Each number is 500 + 25 x the weight over its row's rms, rounded and kept within 0 to 999. Layers, rows and columns count from 0. Numbers have three digits each. The size before them is the row's rms in percent of the matrix's.

# up: layer 7 MLP up, 1536x512, rms 0.0507, rows 1492-1535, columns 128-255
# down: layer 7 MLP down (transposed), 1536x512, rms 0.0401, rows 1492-1535, columns 128-255
up1492 099:539539514469506511474533545469481523529488511506512528497524486519522529529511462491499528513497492501486522486464515531488542490510515503484511508489523496504538521559505480496497487461520420454524462535491501513461499472520549527505508459486517530512452469492530514526518507504503472529470519555535489472481481508503473554517514496510545450473492493486528497479475476499496542484462
down1492 102:529487474485514470513466489470544489512499489491508486508469485554503471451487505507500471534494507519509537489484527447494499539487467459516531499514573470533478501507523544471540492526510529485543491502473523518473490530452512511497471468466465480495509526461554517516527474560549523546482506503518480513505503518531487498494520482497478509460490515488520503503469528524534538486499
up1493 100:458466519511496538480462481540497465537546489459511511539518473515490509494487476490488473549508470537504466518525518516462498530528475542489480480561534490539489474496489499487525491498539496499497460483525499492467452515465474487463484493519486549500485491508533503532550492507479457454464508491512524501521528499510458493504437491505504518523485457466459452504517487506476517512478
down1493 098:508486472516479488479532471498523519480482536520520501509508550487525496485496479470530509504510498498515500473524493450460469481529501513474464513467512501516480502466420506503493528493531491474483479507478491510496482469513495479561504525469536505487506518445510494492490467480456495509529485482508520551511469516497498491491498526535454501470528517501520507489542556484500508467492
up1494 095:521468522490494473501478481525475477518520479516454488473562470538508495510490482540479527520468481527473465471516472486508503497525506493493499519475478515527500544514508497512496515441510546477463490496476492494490506509474458520472509516510458501453510465478485503496530480464520504532504538519495455447489482479460458478512534500510485486520514505469523511479452530536517525519517
down1494 099:488514527494456466483558515484472490515452493497489509524508457494525525508483479509512489539462447473509515497494523473517483479499517521492474508540481461518514481489502479547492502447496506556524449523514488477510480527510499506476482513491480527501480517491502484510485511490494487475526469527499530482498491529507471483478528497466519486521511458491501478519509527498477503473571
up1495 099:494501444474519528447565453477507497494496521459506493520494484480517493501495503475487502459559503496492485485513510511468499508503493531473523470500481480548489484485518494499444496487452514481525559498527493506497519468506515492487524507455474477496514482524502461537504473458504489497512535520556545540494532473477520484506523511512513527502514479486530436510496487477509511536461
down1495 098:527538485451507503490481508535551493510492462524521509488492494488469497449521556543527494531498513530514468505453541491511532504500487521506499537510480494479496494523450478495477506506433464543472483497518505492460521500479489477531535525479516525524523485496493512485530500501528482511523478513483481515492498509514483482453455507533504521479516498488502528418468526474502516515487
up1496 094:532452503505498493466554485515482505495518554439523548479530517500522515480494479478471495502510508481444472519484489502503509507519452492479487491519530509540488484503514468522557504464508509518488474472489458486485524532464496525504526456500501496439492471518504528504561504482548543493480506508492514492503489465449511514489489484505484518538508518493474508495508484476507502522489
down1496 094:486487507553521472490477482504499516516500515488451512512487522479504472490505487552504464532525548504509513545528466522496503532517526481456500461492495525558472525516494527538481461484499490441520475511483502518529498434486524495525512476489488465504481511516504540522523499530488491506533501509497484514484459525487523540502513519488501471478498506519448464462546531496500527514504
up1497 095:481527572549524527500542487544511523486507493465540524501544503469480538477490483469536447506549475480482547522511494488501504481481518474490510484506515479514476486481522517502507478443508516493444546501487479487473478468462449494509517485476520473512476474470467507489519479480494475496513515503485489534504538534508474497486491480499529508500498495463487486518525460456482496514472
down1497 097:523519489529522472488503499506511514546511484512464451467468505507467475520494546572540520483487546498521480523512517466488527487477546480537488510543494479504482544501528523528461462498508499535510508483500493537545485493479508478488488479501520489548491518498530505489507481510494535496516525528437460465545507510528494492491517498475491474467522473493510494513484522482454519504532
up1498 096:498495484533497468511466450447459485541492531508507506478460489499544455476487522505510476504487509517514476455522501488503475524535506505489480502536482501520474487461516566452441498494502507491497539477444467508509475476465490500477504481463471564476498542504462510499489494506542558519549481491491441527528507514483504487489540486525461498502483482482520513507486497473550459462484
down1498 095:543514517491534476470455523474504503501478461534437500511457510484508417513510536474485527536470524529505511498490494465507527542518480472499492492460498553521513515484474488513528506513486484506491415473477519452510514507508491465495494457518471503517498472500439496525518513524482523496511529490493545506514506515478542502521503505522534510476501504420527486544491519451480519414478
up1499 101:475491490500488557503494502496514476483502553511531513488483486500550528496556495469461514577497472504488485476473460504491488491476494481519490503508507522457473492414502531490484523513495510465483502516523483481527498501499501460530471493481524521473531508496506504512486505522518510503495532491529522526477472506508481451550460494524515510494497508477538501515514558522487504491472
down1499 104:502509524504552525485481490466495513505492482489502491509494479467482466486535496491535469522478535488509473497513487527515551480489498505544478524480520466493522497509496515521534516439540506444521529517501474541477496501526509548534507483490460529510483477506506480486476487506478509475493526489535454577528496505511510506481463513507482472522504522467524501506551487476469486493500
up1500 114:506466508478508514528485480494493486516511490527515480557536521498464523498508466507510482513468495493511506507512509499481484484509498516507491546508534443511487469509471482460499494490493538486514528517504508470458496522482480465533506468497502481503488506531507450509540538503489518467484508498508491499484546499484519529481487502499497532491486534520472483513502451489500492474482
down1500 108:490494501501506493537491522487494470501514500527457494538529512485522516517500517479513463472534555455508496493514488475547502504533507522513481521526468511510449506544491491502460494520483489502515522503516503516524472493511505497519473498471480495513484493524523524505442500531514491516506476471510485507544534512511474542476487511500511508513520503467528473444531500510508508459474
up1501 093:490523479487460527472528460479469550497507492485481491496531534530511487551506472525517477501517504454511490495480520505468449516509480462506489491490511400510461489493498507487535506537440543499497479498509496504511483499510523511514517553469502490508505499484477503500509504515515480492498505540534520522477515526485508486493466505513468509446494474482534506480521508463503483528480
down1501 091:524474483508501471522471539484489536471514469444495503471469495492536508519535496461512500523527449522544528482487506468555568490523488487501502487492530555457550517508486539471469500472503499503514490522502511501481496545494506527524489529479493452512518520525450488474526527505499472509483482505460518513524492483497495537480460484543460520511464465519518504476509556510469489478521
up1502 094:525483523469546483472493525480468524452533460515540483515522488514496514550489509498523496530515486467525476495468531511455471521501503507490554495489508481480466477524505517491536500476510468511512518532514460546511490501476506521458521518470490525490487543500533499498515505480538550501451482480524524473535493525493489501538480498485496540495482448478484492497479480528490478470499
down1502 092:464523516512485502486518470478488510456492501499452477484507476495496487490494487481494494460512518510473512509472476482524503542494491458505535484468470499505499497509492511482525513533480466479501525494523509467500485533511511505535527510485485523522513477513527498485485496521480501482477504524516470452496488479546492508452510514465520446524478541497503489503498535495544531490540
up1503 109:500470480513523485518492520505507537520514516476527501552502504541496544450523517454553486479515491483470450484490510466490500485495528515465493505513506494496479467504467516457508503507499509510514531530478491532546532493489502514505481482514456482485517487518492474497509491461496493485496530531490477521525504472482502503480500495480518480535482457480527501491500511513498467458478
down1503 109:510487454535492473503502460540512444441525512492481501515491528474518472502536533505525489522474509433515422479526506473515496476496524510470456481498477490484507499507530534555486484496487551498521487470540523525496486543526470486527498482503465510554519488515508449511466482455486522505499489516494504504472529492516475472537521471506472486490481521539458554509485505489492518495492
up1504 113:506490499507530490511446484516477485478482510537562504513473437463498530507487525509545494506505490503492516496486467509536478509491486515496510490549510481521511490490524481510497538495497462524498513495478481501465520490468508505499496499460470486469461492509516466505528483481523489469503527492547528478477510536504497510471461518475518492487477473500481502525447478529469517468487
down1504 114:507551525464472480545516504471467543540496507520527493508500510498513490519517480444506500507529537498466508493495525451538521538486498498499494511489478536524532506495497497552465529495535537518523534460516499488508474473495512487512514507532513535518528478513503521525501488473530557460482491491487540526500478468517565520513525477504483514496507474529501507506498469548482475525485
up1505 105:495497487517500477507533506508491563512506518489488493523513514472521511475474499480492450525512465522538520434468511512548534521537528424473466541551502490575446485487487491522530505511506450528476489497483449541478477486473479529505463482528501509499494537467514516554490522491522507479477492506511480462487532520467488493461460479502465474506489446485494499520516493532474501546500
down1505 106:491472520470505476463523510492521509512467481506529513496480507486474468514535461508516520479529488538519513454457524476507524528530527491497480503485496507461561434495504515535497501490512528534486512481431540523491548509482498487495508520510492511501476505519490529479490492538492457527509494510487532506468488508492538487510476523551463525498494473502511506491497551499510549525540
up1506 102:486511479512522503482500490550505511460506475501488486510516522500525532528477476477547498493510490500487441517468527490499469556484489508476501469501492532496523451517531467459460467549492491499494550494526432473477454468528514550543539504473557476507517498473490517518481520499525495514530453514564486483507481486504478493473516483517524464479503467503468472495512517496502488475518
down1506 108:505467478435493486507488515471534454496491495481479494508517518495484441501537506507570496481475480517495480508522498522476547512473481517456513513506508541483445488490506515465534513476500458513554537503505548514505476506478509514487497520471472506510474519489549510518459531505536519488503467523513507520516492493474537502453532518533561491503487490455487491524463516496495493509507
up1507 101:514518482494485494498531536524469531513530495486502490508499486514494542520484516548473456505500526509523490513494521496496488457482484488528438460507475458529513453504499479492500497509501494503484544497500514482469496498487519524459491474509480511540451487481496442524458504497485477512485478524516452485479555488493458506472482454466486490511530537530514458473519488472416474496492
down1507 092:487564459469521481510520476482531492523498508492486502544516452513462502461455521519454499463502518527480447510516455474493508465493495552485467496436470509461518523519476519557502525476512470489495496527499463500520509533510499509523492523463475520528518487495526530501494503508503490500491488537502475503502476516510504503445518489514487509539527521493509497517488494507481498533505
up1508 103:507464499488517486523504514477490476477499490515470466484467528527490525528500496491448476516491527509521523493516499505488497484478498517508490484504466471555525490490463479487460515481504520497479492488495480478476457484492488505485490471555468523531508461530462503527515517481453495506501492552542545542546529441499495488462469466478503457487512541455478478482506439522492452454538
down1508 098:472478487556515474516519506475497472505535541524471493485462542460500515475494471511446506514524497486516490482524493507516524495485507480510528481490453514531515481488507488495482518506479496503471515559483491519497493542490455460535438460517490516534516508519492458528485469478476491491510517519519512550484492490555486491493486488500475486497499485455537495494524442546518465450503
up1509 103:497458436497508478493492506522527475505493482491484509527510438486520563518496508459512491516549503526540535492496492539510511468507477527511484485476513497474506477546511533477528484503514516523529480494476522464516506448498522492486514502515489514454462508531496537558493493431513441487492518523518511495486522467506464502473470511495501475496494522514535481501490473542555484485488
down1509 103:501539530471490503485470507505491516479534500483489487450487508537500461492506478467499501505515465469525553506498460513506515503505492423471537483439488516485543454463478488486501519519506474504503489516541472545504536500500527542470516499489515530485485497507470488518571520522507508488455485493485460518516577479506506506482480488518469541492510499511489457506498546507530514531490
up1510 087:496533515530519467489503522503524474487510519546495508491485467466499523479510497448539500483525514549546532456483502519546489478476474511491542482522491463470485487511535512467464506545493520522532454481505466531510525539471521524508490496524483541524522523494514524490517521517477524501449502521551501473450441491490486508475481505516509486532483531528502506537463482494546490457431
down1510 088:460470483511513505492496533527498492542481532446500490541488516489538519499477531536462461511528484464528537543556508468510479484557531520472501550498504519512515511501466471514494491506471506474479519481517525458477488537514481547493512535496479517482508515508467528522489531493528524475526468513481541533509509524525558477517429488494485521492524507465533521488556525487473467492454
up1511 093:511496474500522517479562497501471489480486496467490456507465537503506507477487505478481490504520526503492528517508549449485457527496496476462485503495515497493500483501501471502546520525492544475555488496471492472481499517512471532492458489484512524486448463484515515509442465524522490517499526512536517472521488492441473520493469452519506489522570493491493488478502496513477520513468
down1511 084:547483456488503496493435542542506533528507520456453496503478465482518511508447484460510479530508461504483498525507535491481526482504479485519520558493511476503522489524517528484503494511468506480480496538475508465519506504532498527568499478478562515539509532512517530485487538518531478518534498509510467470490516495475505500507501497518461509486508469508484494529485494501509493516515
up1512 094:460488473520514503508517508512533518513513508500557523511516474480506484496547466504532469450512480544481469464527521505478520545507460533529539464527481489530518485476568498498533524522467495527476521493502507503476484459504497484543504474519511509454518493547507449562519537516490511478511542533517511483493486475521481485500526537505491508543489530492557466515443475507501497501511
down1512 098:495531487476528466492538480442515469524496516515447507462460515470477499486476474466531534508491489509536523497502525480551556536506518503536497502490504487492538502489493551478484495506477471491471478440502465500529475497497493510472473538518457548489520526457513458490521530484494504476510550480452524486487497489456510516461472492510518543481496515472472528477525510494551532468516
up1513 098:538498519500506506502513515524488498478461526477489499456511472476506472490502492533490502552494538527486476521493525422519456522512482469483486517509475517499503480480469489528506484531525469441488512498552492447491513494497517481472481482518482509517497491456476486526486483457509496496521472477517498476543456500517530531529517454488530490478505550495509501483484503500513464516461
down1513 093:502472498492450475478470469507498511493538506523446537494555458487491477526514513510471475508478511518522501514500518484499514451503522495554504489548464503508478468480484522535480479505517537531483512535513485506494449466467496462469533501493494529506501499517524516489491484468503490457476479504475515515491540476561477496522531503522464492515483499498501460495458550457519473516448
up1514 106:491477511506498508509545520538513474516506472433467522479519531460502497536505488467492439484490497484469447506555497508498494534501527526534514492524502493540489509486488530502448524507497532502491471499484513454462468480492520552511518466489473493465499520486510514474530481516495484502518454492519483468521498537498524496465498534511482523497496547463510544526490490492503480542507
down1514 110:500485489538524516494507503495527520474511495515550499532486465514498486515468510492499514519447450472439472483526514515504498483463452484512501474545515512503496487542507483543521516496478504519478496516488482419500486510478556479481515480452513485512490512494536511468479518503518459489456527491528493528536486486568524507520496486453526483508529489510484507521519492502547456495503
up1515 101:502455495478503520506522525537526512519520496487538447481505446436514495529471427501493494519511503503489468496526461575465521498548485470528506522529485502486490452533491518497494482446515476531500472514494506512501494522458476502473520509490536516493469518551489524519503554510496460488493489570510496512488537498519473501478455499520512525493525524461525492512481505539468499491525
down1515 103:446490539495546488499527535485552538508447517513497535527483521499470499471493536500499502474513488468540509499428504521511507505508521484499505495541500456519505490504467490484523501526512475507455515480485493499469509539448492498513484467504491486487462518488453472515470482484461464507551503514536520505474429541530517529497487485434470485484509482507525520452520543538476479505480
up1516 105:521504459494497485524487487497473466512521503516514465481549496502540531519492481519510498507480443519492473474505523544520475535529490475497459470543516519526517478477518502460516491488529518478511496505522486451547522485498519495527464489488522487500496486496516453482487497493505547521532508493483487507522468512442503514510499502482507525528472484506473514497447466513513490449482
down1516 106:487473519488509500477496504536497483505519461545490514510538540468488480498451476456521506498528475449517512537492452489506568517480512514494497522502491530495487557445469509518525516511472517529480510492493562486493494520491539505524469505531502478529489526454508493501530516516512477455453476511469508482525503487512484506511463520512493464478523525495529501462481505509509475473530
up1517 105:477499500488479519527488502525502500526501524456484495486508511462506506477508439553493491512522489498442488495517447506522490491473468507525507497480517498512490490445493517497502450475516496467468498478472516511505497491502519494481474500492497514488526521518495520507505558533467498484489476521483522533512462479463490511509493438493511473511520499513548471504509525533472491487486
down1517 099:513506470445458469497506517476468437519528529497492528481509507488499489509441534513477529473485523510484546457509482506489486497448503549484533469496478544516464538496482490525516499543518516499489473539549522532502518451534503532492485548508518521534528531510476507499468508485532512520454508496483467512502483462527491510481531495546499532461496501497515514468458483524488466520500
up1518 095:491506509470504522455511499506487487496464513518561500463483464489530503503459463510482479473505500535483467512522508485469486512512471487508492493504511494497506432458450485495480552479463460484536554476492505486580479518502461503526499532497495514511497447506474463533488522453508492462473487504512536526503514513481481557524488473492526486505544480507490527483494496485489504487499
down1518 093:543513488488541499477530479510479436476531521500465498483517488521545492463500506502501525475472559539500467515509487501519484495464457532494477496499473515487528506527483511501512517463484452482503547478501507538513518538568536536508528538506516496508512497527523489543490528475487545493471524543488511503469512476533482489484508494473493500502477489488485453532472490461473498484490
up1519 094:483475449469507493473543510497433480473501522485493453492491522514478494545529497499534502549472466494504502505472491515492513478489478441503524480509514509513478506479508512505528482460491527463487497487522496483505480495477472499513482432524527536486464503488478527541510500540506476541565515492503537544547512494489506542510553492503471488484499500478511517522513502492438565499453
down1519 093:471498515479512527451500486497491484519528501469494502524476529476458496534505493474496516480424530482494518545486497489513482499495518480504527480514522531519529521490540523530517462565481520527485489483509478464504535513536485484493516499519527485511508503506519506506482483498502508518516498490504487526510508503484466518472515509513499497491509454525513491506535511521531492521484
up1520 102:485471545495477550528491462490520522475484506488548509509529495440490552498518481520474486509526501497482522482495526518495477534467480486503470451479550518543467500468486520464493483519510521517517475486483432543529544450475470535497483469529490529525514513522502522484503553506483475495464523505516510510487504458533478461499524489534451495472454474497485494499508500522527504501510
down1520 103:514539479500444525502486532547496503497522450471501562526499423509478469554479492530553493485496490492495478532503522479479526554501553503470518466511483503517495474509525497542516516475473503483508481503487523486474529508458517490470521503516518497520493500503512481482473507497492514514505512475465500510535497511474521497480498444496488504543513520511505469501478506457448537570482
up1521 108:477468499532528502473477432531519470490535482483509466460511479505510489502472470556501469506456491528529515501471505505499487525523487497515532489533443455502510489519486536494473484530453507505487499489499484490511516501489522491501481488499499458505502496484538506497476514471523480462510511494535483453487481520524517493494470523499559475523478529514488451512536520489453512464488
down1521 113:478505534438490523531457495531507555521479537480464513514514487519482478498512499487510480528512508487465492481522505535514549483479495496483474485477498541470527553506492533482515507523474490455518472495473478504472497514495473513529512551479479492543505567499513468503518516474496483551536524485497454478476466516475530478495487493500479482485510489465485524527508488443509540479455
up1522 100:530511472501517489472462480497469484460489475488564530490486525482493498510501489476487500520532446449510485513494512522516508523528512501466497507501515446467514486500467521503533524560486469514454530530478476518510487517500516535438489520496509497492448544509502491539523494470493535498476507532508526522522522473494441492463476484508501517471492466493523487437491484529517525477512
down1522 100:482519500483477463517520487463491469493488464476501522519554489550490482495463486494507520491540481484512464469480484469518529512528493504486477525514462455533485519521503526505488474488474560489512480548536488499510494525533530500486505510469494472486471523493511514489509540496505499477575502499533483475516503484534488453501507480490501499480518503503536510517488504479557510589506
up1523 098:469503529507486488505492497533466513509500467525508505465488515544521520495514468471516507525527527519528508473460492488488495518527502459528508472494495493551474492556538509473520495510483497497476483519483460486491489496458545514499549484513450491510416484524505481494516541443526490521523503514560523520523479502494500495531490513509543452487545507517516449497460452527497523486522
down1523 100:455539500498564516469543498502568504492454495499509469509534501506464507521454481502485500536464509472510475491526513488456496502511471495486530481464511501469483517463492550466550459510510497536495494503570501513510482515512529533532445514535494500548517488464536546494520493509498503519514553463520537508510495505464499501479505497489531513515500467476507512492526496513518501540461
up1524 098:521523523508547516482498486494475515475521463524466535540519458477478528563497497525498499471479515499507506487511466535495489484546507478517548470469536542504493466444492496504494506516474503528474516514522499511471519477509492525517497529437516477486505521485487517515498533488511498500521482535512508489509504502544473531483467507555488511541531506478500447500456496481510514524499
down1524 102:498508524497521517513519471493508490525513517490507511479472457529459467492455495469513549496441492495507503495506510521434504485515473512496473497511477484526532500539476497545503522472468497501524483496508450471513503511555480561524485517466544504491471494512508541472476480498529487538453522501480544560510510459462527467516522445468519529470526524481525485522454478511501498501467
up1525 103:504515523496476538447513472513482488528448525479528513483489480529502498491482535492504505544472504525452507506459501481533521504531467472487539473506488478513476508484522516512491459480462486536509508472493509511442517518495486494502512465501473491545523492513482510479483519476533462485518507483507560498525474533479511505513481465500549532496527521450478477497539460477504480529542
down1525 098:499464507522481475524506489456487569519444500487495464540516508520523455499458426552516498533459511535514494545474495518495492500504488496495536539511546481499487523506497488521480497532493504490505494462491502531486480501479458485544492453472494518500512456510484494487496471520497490502506504496514532519528515517497520498483512528521516497492448521503542513501567464469491498518525
up1526 085:520485496472512487519480511545525494468520521499520476485499472509515473528498488506495444466475510502502560496468564494522480461568494479500439530505453480532463487508540502539512484542485519507493541508534469517488515500463484506465499476535492428477472520498489525472530506482556506517526486511479537518501536500479478526530528530565497513518476510540527503511515516533477517487494
down1526 085:490498469506517481506484466489491498501449501505504534523515495490472488466476493452472510493466488532469496507540502539499477511542493499550506537483445496462501523490467463479503524483491489521491477506482539542554522482501518414527465492500520541521532464522480481468480493540512495511462484488515524497510512511497505516480493507481489492508480511474509492522529487516503525495473
up1527 103:493542540526510499488492468564491531502493478479528513494507522486504490483496495527531550472492504547462516508537487450539506540534461486473468486541504479497541438493500516477504505491485527534468526524490510485490460526473465498518499519462515494515541487487471549541522502475490494513455542503515520489497515476476462515470490512533473494503477520493514512541528523518499493444518
down1527 110:498525467477505525471538478519504551505506498559520527439509475482482479478515510471531466497490554522499522533452515497512529509514567500513506486502480526476468507501500488520534461508508488473505490500482562466512458528505564496515467492519490497472485514516515531462507562539472531464533474484486417495503495443481537514487511481478449523530466552501502538519501504469527515527488
up1528 092:459417560491489519503477539473523491509490487501509475502482515464533486485512476468509489473508531516489489514488530519520501533526525496518516520513433523507513490523522498486528492510501515494519508521477483538510436460533495506512459505502487463467494483470499499490527479490507495515460498473507505517505489453515517571488467489547491477454509460525506504516474500495466495484507
down1528 093:493505486515541512533525469447477513520497502489524528563478490480490536520540543553460462506550479486463502507471546493482467494501478482509508481513510514459533473494516493538537499481479451434446506532539494487517500551482466491464495529528490520505486489517496493533444478511482490463529539480501465510497494515484469517441502520469479539509460544495531500491434523525472502542522
up1529 092:498523508524543487545466486524520503521519499508529522455467526518504533491513458497507466535493455506453482461512491515509494538538509455569493509502479478480508492516532477471502503491518499478489489505501495505479474467482570476473476553489470482493537571492556481491552501475526537481487515521497467473495532501480534487517512530492485476467476495481493496515490486501495460485491
down1529 093:484493501506488480529528499503477568476469504483534477483497511446513521517545476512491469492493508475537454508492498494503525548501478494488484458510490475499492486487502505475504470532519482474492532499503494500531485482479522501476511522515471503483473503481500525453520522520496493524548479527524565521511514487474445486498497507503509570532477522490533469488499480464504505512531
up1530 097:545482510493517498507476465519498521487532513502535518487483523477500497481489484494451516506470481504531491505547499474513467503491479479485558489512508478554544423502485505477513500501451515500502503523518498502496527497482515528490485505501499516461455542493509533484465486487530442516478468503514458462457489484481455454484472498510552534535512503487556506513448463462516467528506
down1530 096:490501499499518537452535489486502477479514515475441487458476490484516509494532467486460483496520461484481501477458503496483543511468528495486499491503465498513469534500512514493525471527495514476519497534465511485481493534512519546515514509496526512498457499519498478469557450475464550471513521506526511516497473515561479497493500477484453494484501537519523472490520474482474517490482
up1531 113:502525568486512534484500474492494474499471501459530488527482528467480489496501542497485472491505497507512514539523506485453470555528526472469484491501503495463496506529492551517465506473514512538497487537463493461496488500469525525534551490505468528477512511554504498518534522528509519473474519485490491474522508498510487502490507489524490474506482548505486463485500515523487497500491
down1531 115:473527512479512477487504496502515504500497533523461517513538533467506535508493533513502509496487458491477526516503530433464464496508486534546502482529479501540492508477522481463528487538508522521485503516484507507496501491491489495535471451522491506515531476474499474483557485478523494497445476480517487423484477524533499506550521489477458459536493473517439476505522474479524494513476
up1532 107:482487482506533538483484483513469474470507468468493492548476512469503473517444536490453480522525492529468476500487509496496536504515512484514521492485514456504513517499483528503558532476490470517489458509539508481449504518504483519487516501493485509512487508494505510518439523491468463500491547535485532529493502476491500527461454454512526509491506502485477457512490479512464469492484
down1532 108:460510471511488505526476496516510498502480481477513503479462495501485495517503503534494486488479513525557521519472503457504474532486499478519463486511488448501503436497488519498426442555449506533501539490509516545537465468487528459493489491520475515489464503519532489532509490486484494474481511469507496501521506513471489488477514545472495492473512545510499489457560519512520485522495
up1533 110:484465534520497501471515477525525527487504519506514479495490494539459563502510433489526509506535470535500459490501474495472482476515478474503505512500490526485465485501504515507499486517532531504534460529511477515505456480454489504461534493464524472499510497525499515510483502493508506507494488517484549467497486476481533521496490494508537504514504510453503468480508473500471496540514
down1533 109:459560490457507470496499514439458509514517458527510483499496492476480501503530532530526454512501526486457475498472518496488522460435491525534545495536462471465517532531485505485444551479453438476508486498527561494484526519504502547503507524515538547491486517518500502504460483509446492514503508509490501481524534525515489536534473489471497534534499502532503484495459494506500460465499
up1534 091:499508523504509469533556513562511476496511487479511475542565461503491465483482456532523439471435497517490474470500465457503429501484473488491504525522534516511479502503518539494520485488475477484483491481514533439499518482498552554490465486501496519446474500499492509506477491515547458490517484501479497494505536507481463518478490501473510523519464522496497514524470488512445486533507
down1534 093:491484494486549493508511501468510523506470464529501518538486518490515513508514488502500516520489552506541496479496483536504525513561449513529476488523492442475496484538445454497498486533531530527499499495493468528522492509499555543525485485490443499514504476497493502529481490507469521507532534504503513472493534468490502512543481560523462541506510468482512488500474539498500508527464
up1535 096:463480504503503470496545471509514512502493556485517517523493505504528525492517483495498492474529497482506495441498477549492493509468534517479491498536492516523514461512486511510505475503483488499538475504475507548495479484548510489499500496545470472519493514536498499521475500514508476471461499523491492558495485518481480503493493507490479512451472507508497511547518485517515417498502
down1535 096:522457522475538482493483519519484486497523503495509545502506488500556566542530511431497479526511472480497470478546509522462480508466515484565536455524499509492535465496454535509468518522506474472504504511481520501499491507510476513505501510478485508533507545477486472401485482513510474550502474479500505515451528506555476491486509481506461506508499512506500529474497509520486480515495